Each number is 200 + 40 x the weight over its row's rms, rounded and kept within 0 to 999. Layers, rows and columns count from 0. The size before them is the row's rms in percent of the matrix's.

# layer 5 MLP down (transposed), 6144x768, rms 0.102, rows 4010-4046, columns 384-479
103,229,172,163,227,226,190,223,168,280,207,196,168,256,181,157,187,179,198,197,208,151,154,252,176,219,119,200,187,162,182,240,198,180,131,155,212,125,238,228,142,190,263,254,154,123,166,251,136,174,233,256,248,181,241,215,224,160,217,163,256,195,209,165,158,249,193,193,189,289,186,183,201,161,121,136,178,124,211,216,184,232,171,136,159,196,199,166,186,206,153,189,242,214,258,199,231
088,175,188,231,129,232,163,214,221,265,308,198,225,201,153,194,176,268,194,194,198,228,177,206,164,163,212,186,104,185,137,197,165,172,195,224,168,176,223,95,268,181,139,138,217,169,185,246,223,167,169,152,163,242,171,138,203,166,268,217,261,196,177,196,192,175,275,189,264,204,133,163,240,234,128,179,247,244,199,232,153,155,182,197,193,185,222,109,118,182,165,207,139,178,184,243,208
101,187,188,248,145,174,207,213,187,275,185,196,190,312,194,184,183,236,111,183,190,289,167,219,263,215,215,191,138,172,250,230,220,186,266,143,199,204,148,169,198,157,257,238,219,184,183,151,219,156,222,192,190,245,182,162,181,225,213,233,187,251,272,229,186,196,185,185,187,240,174,241,273,178,213,184,236,223,174,176,236,183,226,176,206,205,248,214,177,128,216,226,172,203,195,184,162
107,234,188,259,237,219,171,211,136,189,170,192,199,146,186,295,130,68,138,237,214,206,162,217,228,225,182,249,192,177,227,215,140,109,241,208,235,181,139,184,158,241,215,188,202,204,200,202,211,306,186,216,197,216,140,252,200,221,223,199,145,191,220,180,219,225,243,138,222,255,284,205,205,139,221,250,207,231,217,270,135,269,199,155,215,224,182,250,239,229,171,221,274,182,218,203,204
102,166,233,221,153,203,82,208,172,242,122,195,200,217,205,208,110,192,185,200,226,197,213,185,281,150,191,213,192,161,178,201,229,247,146,197,229,173,240,211,216,198,159,233,146,106,218,207,263,146,218,208,151,258,186,251,195,188,155,232,155,212,196,232,213,208,194,201,114,154,188,210,226,145,254,225,161,171,155,219,228,96,257,214,235,218,241,143,205,284,248,212,217,234,170,182,194
100,238,219,194,194,226,157,184,193,208,257,194,185,209,173,186,257,138,185,219,142,222,173,149,168,185,256,217,209,217,228,247,185,208,166,212,233,195,212,162,222,231,172,186,226,222,305,173,179,193,116,129,195,187,201,191,182,228,165,207,181,216,250,247,197,239,196,191,221,204,168,249,216,151,263,181,235,219,213,119,249,221,202,193,180,239,241,127,242,214,227,215,197,164,186,170,175
089,270,191,248,203,155,255,270,257,218,263,200,162,143,182,270,186,176,170,200,158,128,157,205,274,202,198,171,245,234,192,182,221,241,261,189,182,261,161,243,224,202,207,177,190,254,226,201,183,130,195,270,177,247,279,187,181,181,219,221,290,251,195,235,220,119,169,196,206,186,267,227,246,242,150,189,201,158,196,241,159,248,165,79,146,212,238,145,195,209,208,289,173,162,199,135,244
087,235,204,200,234,269,186,214,197,239,243,210,228,243,211,184,166,206,210,182,148,137,205,183,260,222,136,147,221,233,111,193,197,185,179,182,177,204,198,213,202,215,187,155,154,229,125,188,176,248,197,196,165,196,200,244,194,154,172,193,210,253,196,236,205,139,221,172,306,152,178,151,168,229,181,165,261,235,171,223,262,188,202,167,169,286,199,237,277,224,202,245,190,247,141,148,185
090,250,223,150,181,174,167,233,161,188,190,198,225,106,221,228,219,191,215,220,218,213,178,201,195,187,171,232,157,171,220,134,195,209,188,219,138,234,203,248,293,134,143,199,182,216,215,163,143,193,220,208,270,91,177,138,204,157,149,195,183,188,162,116,181,202,232,185,165,197,301,177,258,161,151,200,232,131,184,181,184,127,236,178,249,152,253,169,192,162,230,261,174,233,225,198,152
095,209,195,263,193,156,172,161,211,214,203,238,95,196,204,165,224,174,255,235,211,310,192,176,211,171,156,281,126,185,236,179,164,225,205,220,121,278,115,223,208,237,152,201,199,194,208,178,214,181,214,147,191,149,193,193,136,220,215,218,182,139,221,186,207,158,132,129,209,276,195,170,163,220,229,209,176,257,191,196,169,198,228,161,152,114,110,243,145,179,185,164,213,183,175,178,214
097,156,220,195,239,233,219,234,215,180,197,234,170,204,224,260,224,157,219,101,152,210,225,153,206,180,223,170,278,198,142,182,181,203,200,222,197,186,166,197,250,202,166,192,230,188,267,124,206,231,147,221,233,250,166,228,187,161,227,249,160,237,240,171,240,243,139,144,213,158,223,233,212,228,176,226,174,193,209,207,195,225,224,202,129,249,186,161,155,188,153,229,251,285,199,269,184
109,234,213,227,221,231,216,198,217,224,171,214,180,152,248,168,205,203,221,133,173,212,147,200,92,151,161,157,207,232,145,235,197,241,218,126,214,188,224,216,236,183,221,203,172,106,215,215,218,163,140,170,204,209,148,274,267,169,221,114,160,179,264,252,154,218,207,182,174,204,233,263,186,117,198,221,195,166,223,231,240,212,183,237,214,155,190,189,137,185,159,241,167,159,217,182,223
104,141,272,241,187,187,158,177,184,188,217,193,185,204,116,202,115,185,203,205,197,211,212,238,170,202,196,178,178,164,122,212,201,137,174,234,247,213,222,198,199,211,89,247,187,167,99,204,223,237,169,233,197,256,235,241,222,275,161,195,153,231,176,226,127,205,231,177,192,197,188,212,225,221,165,235,159,232,220,229,209,222,204,212,232,229,185,120,249,152,210,177,170,207,124,191,180
086,255,177,153,163,228,120,260,202,193,246,217,173,137,230,183,181,145,241,198,226,244,207,176,228,274,226,236,199,223,189,220,177,163,161,217,161,179,169,205,203,206,223,189,189,311,198,212,257,227,240,166,190,204,182,200,207,206,203,179,270,155,225,156,235,233,264,243,149,202,211,211,150,218,214,271,168,221,195,216,213,172,218,55,176,263,138,222,215,218,179,239,273,163,239,186,197
105,210,223,199,224,246,203,163,260,288,214,266,257,252,164,253,126,256,207,163,168,191,135,216,285,96,303,258,236,188,184,182,175,155,180,182,248,248,193,164,199,176,295,236,248,234,172,291,167,231,162,152,176,196,154,173,217,52,168,186,253,156,147,196,187,151,194,204,220,188,202,125,247,179,250,186,207,222,196,204,166,295,196,177,188,242,194,179,129,210,219,241,163,182,230,231,190
103,219,212,215,233,169,238,177,173,242,169,188,216,220,184,247,193,250,152,214,214,233,192,142,150,199,189,172,221,234,212,189,230,185,170,194,106,162,177,203,243,283,172,234,196,144,208,170,268,124,219,286,199,134,236,183,226,200,267,194,177,267,229,165,265,225,154,218,186,210,203,170,161,245,145,231,201,167,222,222,111,223,166,170,242,171,239,157,128,194,225,240,184,97,187,176,176
100,160,198,188,196,151,210,211,197,168,297,193,172,233,193,169,231,260,188,230,180,231,129,254,249,240,239,240,220,179,193,220,150,231,166,251,187,172,233,177,179,158,177,269,216,182,218,215,249,220,169,119,223,235,226,151,250,239,166,171,167,168,251,195,157,162,126,190,206,257,208,213,277,140,136,141,236,216,173,213,158,183,182,140,125,258,167,171,220,212,186,186,183,251,277,182,187
093,214,175,189,159,225,207,210,140,240,161,205,204,139,149,153,192,298,273,164,201,195,218,209,223,235,262,288,183,219,214,172,182,195,185,213,238,231,211,231,225,133,211,225,198,173,182,168,153,214,203,196,139,138,189,176,197,169,206,155,257,233,200,151,235,130,210,148,286,192,241,220,282,159,181,207,140,211,137,189,255,211,234,197,235,220,230,120,218,257,207,227,187,160,193,207,202
103,243,182,234,180,231,219,147,238,234,187,94,217,154,184,243,180,230,243,180,185,227,311,258,103,199,182,195,223,256,197,159,248,168,253,169,166,184,167,217,162,160,238,222,169,156,218,198,209,194,284,195,182,191,170,227,138,127,199,174,139,240,219,205,214,225,197,196,150,150,219,208,206,177,238,250,204,205,120,201,165,246,183,203,252,177,283,209,196,164,105,240,174,186,209,224,246
085,268,259,210,192,204,224,191,189,184,158,224,198,188,265,201,207,230,273,223,146,169,248,158,223,252,288,223,222,211,220,146,195,215,160,218,141,188,149,220,170,294,234,204,227,228,205,132,237,173,238,195,116,176,292,220,176,208,214,221,211,264,197,164,275,164,247,208,222,266,260,169,191,191,221,188,227,129,194,165,203,242,296,198,194,205,174,196,206,117,110,192,221,167,247,259,166
103,239,265,191,198,239,209,119,211,244,218,227,226,184,206,138,219,227,189,211,222,223,147,187,232,175,143,212,200,157,220,159,230,237,197,220,177,211,173,176,208,292,164,208,247,215,224,188,187,260,225,210,173,213,181,253,196,216,207,232,194,212,251,163,160,194,152,171,212,197,184,134,238,252,206,168,158,188,210,170,163,150,154,176,194,193,277,177,141,127,157,205,198,273,236,265,133
093,175,188,220,203,171,250,218,189,237,186,220,248,174,213,176,186,147,214,205,216,209,144,148,145,206,155,162,190,134,136,201,162,198,207,229,197,254,106,238,128,115,247,257,217,243,196,203,220,178,195,140,252,241,161,265,238,101,243,152,140,131,196,194,139,233,274,198,177,177,230,239,243,190,143,184,165,168,208,210,175,191,210,239,256,134,185,182,269,244,226,277,163,131,280,77,202
139,270,165,194,208,148,139,197,233,156,178,243,114,166,230,182,138,267,267,218,168,183,173,217,168,187,97,251,181,196,216,163,179,164,187,252,164,217,144,198,160,145,237,155,199,180,179,210,232,180,179,148,184,181,152,173,185,185,215,122,171,222,188,176,195,268,204,118,179,188,156,179,118,145,173,127,242,223,210,219,146,162,141,131,195,211,203,196,239,281,284,208,230,218,227,145,189
095,161,171,228,259,168,191,181,148,186,179,227,203,241,222,195,165,269,219,196,148,220,195,172,216,281,210,184,163,197,145,197,197,209,257,251,222,223,183,163,117,197,205,183,183,175,237,252,211,147,218,176,148,161,199,207,215,227,199,160,110,152,188,166,196,215,262,144,139,175,201,209,238,186,113,204,240,175,262,185,170,213,164,232,181,226,202,129,173,216,182,180,137,238,219,199,222
103,177,204,177,194,176,209,207,214,230,209,128,195,155,195,152,216,197,156,175,248,265,201,140,185,134,203,242,221,207,184,191,186,158,190,193,213,205,171,232,270,242,264,184,215,200,183,198,176,137,178,175,82,214,138,150,214,152,145,210,196,213,168,230,274,230,144,162,170,181,178,256,252,186,231,233,235,226,233,238,218,135,161,223,267,123,269,231,163,230,245,269,232,157,188,212,286
102,208,212,126,157,152,205,262,156,266,152,269,229,219,238,228,275,220,228,181,175,286,205,241,225,211,247,225,151,269,191,166,180,106,215,234,163,222,213,265,228,181,189,156,234,221,169,249,181,190,146,151,170,234,208,136,200,119,218,217,194,225,235,240,175,162,223,194,150,137,288,226,155,185,167,157,166,193,261,163,255,178,191,219,164,234,231,238,229,92,154,238,183,210,198,112,246
088,204,197,220,206,136,224,244,210,182,221,256,202,228,248,187,146,217,207,175,103,203,245,197,192,160,177,178,160,198,253,248,138,157,213,165,210,219,192,213,205,161,205,176,207,190,149,260,180,129,278,187,253,233,277,209,244,175,165,177,194,188,206,146,211,289,227,180,196,154,229,190,223,179,161,274,185,174,214,192,254,199,147,185,338,201,200,136,184,196,251,206,245,211,228,213,236
111,232,268,248,148,261,193,155,251,239,201,150,197,250,230,140,201,244,212,188,299,253,189,169,186,209,167,157,268,210,223,194,249,149,201,225,210,180,157,226,221,117,201,156,174,199,162,232,109,280,180,208,98,215,169,238,160,178,218,210,157,237,231,191,221,164,199,180,195,234,185,206,225,123,134,196,176,236,211,202,249,195,249,163,150,185,174,197,222,160,213,177,203,225,279,273,163
091,186,158,168,156,181,150,193,112,227,113,213,168,192,203,224,185,172,212,179,197,223,187,231,224,165,295,221,164,236,259,215,224,269,206,170,234,230,246,211,214,222,197,225,98,175,182,108,235,214,159,153,179,148,277,216,213,186,211,196,90,240,223,222,197,145,206,122,212,223,183,172,124,235,265,104,143,180,249,209,178,265,194,114,212,194,171,173,234,251,190,250,229,193,153,208,263
108,201,206,235,189,193,187,234,218,160,188,148,141,195,199,145,188,170,204,166,168,179,88,219,293,219,229,204,219,192,162,213,178,173,187,180,188,132,315,176,261,221,139,176,220,154,176,313,205,151,182,266,125,204,227,182,142,131,242,175,197,230,218,139,219,199,212,170,214,173,254,145,209,216,178,143,245,252,188,130,139,274,169,135,167,222,207,165,174,207,169,197,194,158,231,265,189
095,199,278,242,223,205,222,191,222,172,185,122,241,151,189,229,176,202,201,142,135,185,116,177,183,150,205,220,164,253,170,203,138,217,216,254,259,178,238,207,193,226,162,216,173,163,168,222,176,235,208,198,179,271,167,155,171,252,222,134,231,202,281,235,230,165,170,202,213,199,165,215,136,196,155,208,130,223,195,206,181,149,177,166,170,274,243,166,245,183,139,243,183,196,318,175,176
082,214,177,221,172,208,170,267,206,246,161,248,149,184,271,219,147,329,221,203,146,225,188,217,268,202,211,199,135,204,124,242,204,233,150,133,198,203,217,204,208,170,206,147,209,145,262,239,240,212,221,163,84,215,215,202,249,225,191,142,129,213,159,158,183,266,270,256,220,138,156,152,184,192,224,229,222,208,186,198,190,167,242,225,135,231,159,131,239,172,155,300,164,178,104,238,160
103,140,274,225,267,205,251,240,195,248,194,202,246,163,168,201,230,210,239,220,214,200,100,203,193,227,161,172,241,232,229,207,172,215,224,274,220,177,126,205,162,202,201,234,271,235,216,212,227,196,295,227,144,167,176,190,218,202,238,155,175,243,250,167,278,200,135,183,251,157,218,285,174,181,260,207,149,164,264,164,143,202,140,196,190,156,232,200,145,206,296,272,192,190,202,215,126
092,151,218,183,267,199,187,160,150,185,188,221,172,181,234,171,114,219,105,217,262,236,242,184,158,145,239,268,217,213,189,184,231,213,101,151,187,174,210,237,251,243,161,202,150,217,192,238,190,242,217,124,238,260,194,171,99,164,102,226,237,180,209,204,247,231,222,167,155,207,173,187,176,223,203,140,211,202,115,228,148,184,206,208,225,181,207,208,198,221,185,242,141,253,214,227,222
101,119,195,289,173,242,218,183,182,148,289,157,222,117,151,186,165,145,214,193,208,188,98,150,271,229,181,101,160,152,211,131,247,253,183,191,142,197,203,158,172,165,136,279,196,261,212,152,170,160,146,275,219,177,193,192,173,199,154,193,208,145,208,174,192,158,226,200,213,192,174,218,239,219,190,229,195,239,227,172,185,159,207,185,152,246,124,178,222,220,196,234,230,199,165,214,177
087,156,215,216,208,264,191,188,147,223,239,262,212,152,161,150,166,123,286,181,114,154,167,189,192,169,254,254,192,205,218,207,204,197,200,225,232,179,194,299,176,192,148,239,147,193,211,147,223,242,176,194,160,215,179,166,232,112,180,159,228,203,191,211,216,187,206,175,198,228,275,216,218,189,235,218,130,242,228,176,181,196,190,210,195,178,191,155,233,249,185,200,183,176,177,208,260
104,216,170,154,167,226,211,156,257,149,209,163,229,185,120,154,196,210,219,183,163,228,266,177,170,195,250,164,208,225,227,181,233,226,170,168,158,144,182,241,185,181,211,261,184,150,210,211,220,252,177,218,166,193,193,121,231,142,267,218,213,179,143,217,116,207,179,220,265,192,177,191,237,239,201,171,220,258,220,160,205,227,194,207,248,136,212,190,164,184,237,221,172,118,278,192,205
# layer 5 MLP up, 6144x768, rms 0.108, rows 4011-4046, columns 384-479
088,187,163,188,160,137,220,208,192,210,170,246,210,245,182,210,244,177,196,165,175,255,160,213,167,152,193,196,149,148,113,114,209,240,187,191,97,191,208,170,211,206,142,234,242,202,166,138,111,164,202,211,217,309,229,226,185,150,203,160,216,205,234,278,178,189,169,195,143,153,260,191,244,119,243,166,226,171,197,202,268,240,202,207,184,172,207,209,143,173,113,140,205,209,152,215,236
102,186,195,171,211,211,156,226,274,226,258,176,201,172,243,171,266,273,195,160,214,249,196,150,181,225,152,215,165,262,200,183,138,238,153,181,244,138,231,194,245,183,157,176,206,184,242,179,202,136,171,263,263,219,176,138,244,230,160,203,167,219,196,247,196,229,267,213,170,190,277,180,253,217,125,188,248,220,177,173,245,243,222,221,238,196,173,200,205,204,229,180,241,231,172,172,232
105,193,191,159,214,219,181,206,233,171,140,204,246,169,159,221,237,151,247,220,189,207,238,259,212,205,193,225,189,222,216,221,169,154,186,213,183,196,243,262,139,160,224,177,295,130,208,201,213,133,141,192,141,142,177,188,207,192,246,248,183,170,152,238,212,190,189,109,178,217,174,235,256,242,232,196,240,197,217,205,177,215,146,148,146,249,242,159,260,207,239,214,289,177,166,234,211
099,226,214,228,198,227,221,234,245,188,183,176,218,175,188,256,138,182,260,260,280,187,153,218,195,219,174,180,184,203,180,279,173,149,162,217,232,237,226,216,203,240,203,225,221,300,188,148,130,207,258,141,232,214,223,156,170,231,193,151,146,183,156,192,203,210,156,207,165,115,146,176,210,229,209,273,118,166,244,280,142,268,161,191,171,202,253,116,166,178,202,211,131,148,188,156,173
100,104,167,166,242,155,131,213,206,154,97,197,219,192,239,108,205,182,153,181,215,184,248,233,249,185,199,158,168,197,177,167,243,149,157,209,201,196,199,98,192,215,174,190,97,190,190,94,158,178,189,204,198,189,176,118,180,237,171,193,189,237,210,217,167,180,235,141,193,206,199,193,189,212,234,173,224,158,205,228,190,180,214,253,179,203,196,163,181,197,187,230,154,284,172,181,205
096,186,225,216,231,187,223,182,194,168,163,226,217,144,252,141,232,163,199,145,145,226,207,243,216,151,129,222,262,225,193,113,184,192,263,171,202,269,238,171,249,221,223,212,166,209,260,199,71,192,254,194,237,211,260,250,176,200,204,241,231,202,192,134,225,161,216,280,204,176,175,90,181,120,207,219,194,130,135,208,260,224,179,116,194,200,197,285,173,175,212,189,149,168,166,259,174
087,115,171,199,277,164,221,190,164,231,181,158,218,181,200,197,207,179,199,161,238,136,198,158,237,228,270,102,164,237,213,160,282,216,193,297,181,234,179,147,212,234,185,185,174,139,201,142,208,133,188,164,199,152,179,207,218,216,261,190,153,221,206,192,254,224,133,182,203,194,168,267,170,198,165,213,172,136,148,211,219,202,213,219,242,209,170,51,261,185,211,186,238,149,181,172,162
095,154,240,176,250,207,217,266,241,210,228,156,138,146,207,215,207,209,220,251,188,262,223,213,199,247,180,239,173,191,192,261,170,151,196,220,134,224,180,190,221,211,178,196,190,171,133,215,256,257,228,179,144,227,193,279,152,191,160,216,201,230,208,234,221,196,205,197,262,292,284,277,187,192,196,224,236,204,194,207,218,171,174,194,270,161,207,203,198,151,203,203,223,185,241,138,177
099,174,261,176,274,145,207,223,228,187,160,253,182,174,146,163,149,203,195,198,194,214,153,197,200,200,226,156,170,149,245,177,124,190,184,200,201,186,207,204,210,216,164,223,185,210,178,252,253,207,239,193,221,167,214,176,176,166,180,221,150,252,194,162,206,152,227,185,205,249,232,178,221,235,222,250,192,242,218,207,159,255,236,218,242,137,244,177,192,218,197,128,214,202,236,216,181
092,170,207,260,145,158,201,223,238,248,179,122,164,207,171,168,126,195,208,285,195,220,121,218,223,243,255,212,230,243,179,168,161,171,186,224,277,237,254,228,287,177,245,263,214,196,260,195,198,264,98,207,199,133,197,245,168,140,198,222,192,223,236,165,156,201,198,212,204,211,219,213,139,178,213,218,183,195,210,217,176,207,182,174,225,196,253,269,161,244,203,234,184,236,199,242,168
107,210,186,219,260,183,172,184,206,201,186,182,226,156,189,200,168,210,234,220,233,149,247,262,289,234,218,238,219,203,208,212,211,198,196,239,186,224,227,256,115,189,166,190,263,208,188,206,181,234,189,235,155,140,282,179,162,314,149,177,232,250,116,194,193,226,247,126,225,180,203,199,135,264,164,201,144,172,117,172,156,168,203,152,151,270,123,222,160,267,173,206,242,209,268,154,227
106,112,188,165,188,137,211,272,186,205,193,283,212,166,131,214,220,197,250,200,206,152,145,180,247,224,275,213,219,209,189,211,140,215,186,268,137,167,162,209,143,116,214,239,210,230,144,251,131,196,181,230,150,200,133,185,240,165,208,218,220,240,193,228,187,212,236,249,165,234,145,281,227,221,231,165,59,133,248,236,261,162,143,194,239,183,205,222,148,176,208,175,160,208,197,123,194
086,184,212,191,147,197,209,112,221,246,143,172,190,216,209,245,191,207,134,209,266,229,211,213,242,227,220,210,163,158,165,201,214,213,244,222,241,247,210,217,167,218,146,171,275,145,179,198,172,188,202,229,225,179,172,178,148,262,220,207,196,251,228,258,228,104,128,160,184,173,222,174,222,185,206,243,125,151,213,161,212,225,252,198,170,189,224,231,247,225,255,228,233,202,219,190,222
105,187,260,87,199,215,186,215,222,130,211,159,202,229,214,166,190,229,166,175,204,241,174,268,191,245,205,127,178,222,230,260,208,205,168,251,251,202,195,184,194,196,196,263,143,173,235,189,189,175,213,234,227,256,202,172,257,208,197,167,197,223,219,189,162,226,173,234,200,169,197,256,165,224,252,253,215,202,196,165,186,271,216,129,228,214,190,227,239,177,181,177,218,169,257,166,188
100,164,183,234,204,235,140,168,203,188,206,250,166,192,168,252,137,254,240,204,251,250,173,190,140,180,68,161,194,259,229,206,185,252,163,175,156,129,203,253,210,259,183,209,174,158,190,154,167,152,281,172,252,161,279,207,216,238,208,194,164,221,231,158,227,163,201,218,198,167,196,241,148,176,215,251,204,182,164,179,174,171,218,174,178,183,263,280,210,215,198,200,218,140,117,192,149
110,154,195,163,263,218,227,239,215,252,165,168,219,305,195,186,227,292,205,166,225,208,186,286,200,181,217,173,168,140,164,154,174,197,165,192,201,192,226,252,233,138,233,170,180,177,234,173,207,165,221,127,162,186,189,137,180,227,209,224,197,190,210,227,171,212,243,198,233,209,258,287,314,220,253,143,250,228,203,223,175,181,209,251,159,223,201,222,250,114,172,268,222,174,235,240,173
107,148,136,252,245,205,170,201,232,217,203,277,209,205,239,82,209,245,206,228,258,175,150,141,236,185,164,213,264,261,138,227,166,192,210,195,199,213,236,257,200,218,131,213,151,222,240,243,189,271,229,218,243,165,170,89,209,149,116,213,221,196,188,190,231,180,207,189,251,268,179,217,217,212,215,168,196,223,207,237,203,242,258,155,225,196,136,163,263,146,241,142,203,140,217,164,218
101,214,233,271,214,169,227,192,223,150,205,179,130,221,218,191,250,207,194,175,186,265,189,166,238,176,208,198,134,218,184,246,181,153,207,224,180,280,162,211,173,165,217,150,214,213,150,192,192,192,152,254,183,190,208,192,185,191,176,203,157,265,193,145,209,279,201,174,190,171,183,160,246,240,191,205,221,217,222,254,179,197,199,139,202,194,281,225,250,282,223,241,231,163,164,169,170
084,193,197,192,182,136,237,172,190,170,256,143,161,281,260,171,197,163,169,224,230,228,231,185,141,151,206,161,170,218,111,229,222,165,149,173,200,211,230,207,152,185,201,190,224,187,216,131,184,183,186,221,237,140,170,200,180,221,143,195,249,139,129,208,222,160,138,199,174,196,202,178,223,195,228,144,208,153,219,169,220,184,220,284,170,258,215,154,259,190,257,226,229,241,138,168,150
102,153,168,223,206,170,162,203,206,239,270,228,275,168,175,224,233,249,245,220,225,259,162,190,145,252,263,216,217,200,205,221,296,175,249,158,197,236,210,188,225,257,202,238,140,185,164,218,167,143,98,194,256,142,206,189,246,236,209,117,175,162,200,239,207,175,164,293,163,161,189,177,143,148,195,191,213,187,208,222,201,285,174,157,249,227,176,255,244,179,216,193,245,145,199,204,229
097,260,133,185,286,162,161,201,191,207,127,132,171,168,240,235,139,210,194,171,108,157,193,166,227,232,120,179,206,151,217,186,239,200,199,254,199,234,230,194,221,199,148,206,233,257,205,248,183,152,206,187,151,168,228,158,208,276,167,205,281,196,125,196,245,214,188,191,230,180,190,133,243,263,208,207,206,296,205,190,202,211,181,132,241,220,192,169,128,206,233,224,147,262,255,222,152
160,186,226,162,197,206,215,206,173,203,255,180,266,202,166,190,233,189,165,211,178,217,156,232,200,203,278,208,163,205,213,265,198,224,197,82,244,189,218,171,288,211,198,230,219,231,258,268,233,218,216,226,175,282,171,123,230,206,200,199,223,271,170,219,146,201,218,282,196,173,225,293,207,156,173,222,191,155,139,232,82,201,330,239,192,237,140,263,175,186,123,212,206,139,155,253,172
097,182,185,179,279,211,190,205,152,172,179,165,196,160,210,218,119,174,159,235,175,190,282,110,192,204,197,250,184,149,170,252,209,169,195,232,151,248,192,221,205,183,247,233,227,211,258,173,234,196,236,152,179,190,247,242,216,133,169,235,207,210,191,213,201,169,229,204,165,212,242,164,200,194,165,253,230,161,129,219,216,212,153,166,259,212,155,120,226,193,111,203,174,210,167,207,187
108,208,186,162,230,234,131,170,211,240,184,165,177,225,233,225,220,248,184,140,199,184,179,231,206,241,231,179,110,182,223,245,224,166,200,158,197,245,145,151,167,215,191,162,172,249,246,209,222,206,144,258,235,180,201,179,216,247,254,214,172,212,206,182,98,167,212,170,240,199,230,201,239,124,201,186,254,192,136,160,246,236,190,203,219,241,238,164,178,207,154,221,268,196,201,171,186
098,178,246,213,237,184,240,166,219,165,186,201,224,145,213,189,271,173,185,295,232,247,185,162,267,251,195,236,126,190,227,192,215,197,156,184,288,192,200,158,239,226,233,236,153,189,200,188,143,185,212,132,218,231,180,181,238,298,266,166,166,231,244,188,274,248,170,218,254,209,182,176,210,220,215,189,172,186,197,237,197,148,222,276,170,164,225,200,200,152,163,172,231,165,192,202,175
084,196,83,153,169,210,259,155,208,314,261,124,168,182,148,206,199,186,136,224,240,188,142,183,173,278,141,261,202,177,162,261,197,215,231,177,179,270,161,169,189,239,166,241,221,145,210,225,265,205,195,192,186,185,241,152,192,141,211,206,286,245,188,261,191,194,232,171,167,153,256,185,214,296,248,206,191,160,177,174,239,205,164,188,214,247,165,254,181,146,206,242,140,128,202,174,195
105,144,184,255,159,165,241,199,122,209,217,142,243,158,198,194,160,223,227,145,182,261,177,234,226,221,197,145,230,177,189,229,193,203,169,251,245,248,168,144,182,176,222,175,174,176,203,151,139,254,155,171,242,218,80,216,221,251,242,193,221,201,250,200,216,222,179,188,216,232,119,187,174,174,164,228,132,137,207,205,180,176,216,164,188,170,227,153,236,237,221,188,252,197,194,250,286
091,226,185,149,205,185,170,173,150,218,218,192,192,191,237,241,191,156,236,178,109,183,124,206,192,187,177,213,235,209,91,230,148,178,225,213,165,173,189,163,210,267,248,175,233,160,187,240,178,232,184,161,144,304,151,199,128,171,219,132,156,196,259,193,192,185,262,238,215,201,158,190,244,211,260,209,244,205,218,159,123,220,168,213,163,184,245,207,223,179,205,224,246,176,224,244,119
112,200,217,117,192,194,198,208,217,177,239,210,158,216,171,177,142,193,179,211,160,169,171,233,277,240,182,283,241,261,222,204,148,250,206,276,166,171,140,186,192,227,189,187,149,171,151,168,144,203,276,176,217,136,187,221,197,179,195,148,163,145,155,209,214,170,164,156,149,202,184,203,200,198,162,212,248,191,164,250,229,205,195,274,194,192,184,150,197,220,247,184,226,284,297,215,201
101,239,213,220,249,195,153,210,160,149,176,97,200,220,228,169,234,158,265,72,249,179,236,227,235,224,237,269,216,187,140,260,244,164,151,164,233,190,213,171,207,281,190,180,171,157,160,151,178,157,196,213,211,214,178,205,255,203,157,178,164,242,155,140,202,205,166,233,263,202,220,199,216,263,209,249,233,147,188,229,141,213,268,141,199,143,253,149,118,153,149,175,146,196,146,235,204
088,153,227,167,160,230,198,181,218,184,284,167,173,261,226,213,222,229,207,170,172,234,230,176,199,214,179,146,247,185,243,231,171,121,242,261,228,191,198,137,174,252,148,197,225,186,252,197,244,268,141,259,260,158,198,194,231,150,201,228,200,137,94,219,205,156,204,208,218,224,224,131,182,198,159,286,175,172,182,206,237,185,177,129,159,200,211,247,242,192,202,219,178,263,248,166,225
093,218,211,199,203,196,199,136,173,149,220,189,181,261,229,179,184,129,208,210,185,246,113,201,143,270,254,179,161,186,181,148,231,210,130,184,185,211,141,187,248,241,229,181,213,234,212,272,148,160,196,203,171,182,160,190,216,271,206,218,192,168,160,187,180,245,209,259,185,207,183,195,228,218,188,211,200,240,152,194,160,182,212,188,236,221,208,220,197,226,181,251,160,124,246,191,271
095,199,209,133,203,183,232,224,188,221,225,226,163,227,184,277,151,173,210,163,220,152,232,182,137,177,213,184,193,195,226,184,92,212,139,214,212,216,186,207,151,195,209,232,227,209,288,253,223,187,262,305,182,211,242,260,201,218,209,194,259,212,160,209,148,194,262,193,182,240,244,173,174,216,212,215,196,209,236,174,191,222,247,217,224,244,171,138,196,191,188,248,250,221,183,195,199
100,260,150,153,200,238,159,245,209,227,146,250,176,212,206,203,190,255,256,177,236,243,266,228,235,177,232,217,287,161,147,279,231,180,212,203,252,154,259,192,187,167,151,119,241,127,196,285,200,192,240,225,131,172,245,170,234,260,197,274,281,177,183,183,215,194,180,231,193,215,197,215,266,244,180,269,206,219,260,140,188,200,183,151,220,214,235,169,209,195,275,213,194,240,202,139,257
089,264,185,188,213,195,179,285,195,219,239,150,179,125,194,185,162,234,165,174,281,196,204,190,158,170,227,207,164,212,159,203,189,191,185,251,185,216,220,150,246,215,179,231,236,265,312,311,182,161,226,246,194,251,234,225,225,205,176,208,213,174,192,186,138,206,100,183,268,168,199,151,155,227,183,209,167,178,208,202,192,196,196,195,203,245,213,291,210,212,173,241,189,175,190,130,179
107,216,197,186,182,207,159,154,183,173,192,242,276,246,205,173,197,196,191,161,247,200,164,180,159,193,268,196,198,283,252,279,220,206,180,146,253,276,214,224,109,152,156,173,303,239,210,132,145,197,203,161,220,152,235,176,208,247,210,189,132,191,230,212,202,224,180,187,244,148,220,154,158,199,188,243,175,188,243,223,153,223,215,206,229,282,214,181,259,152,256,194,213,171,156,172,162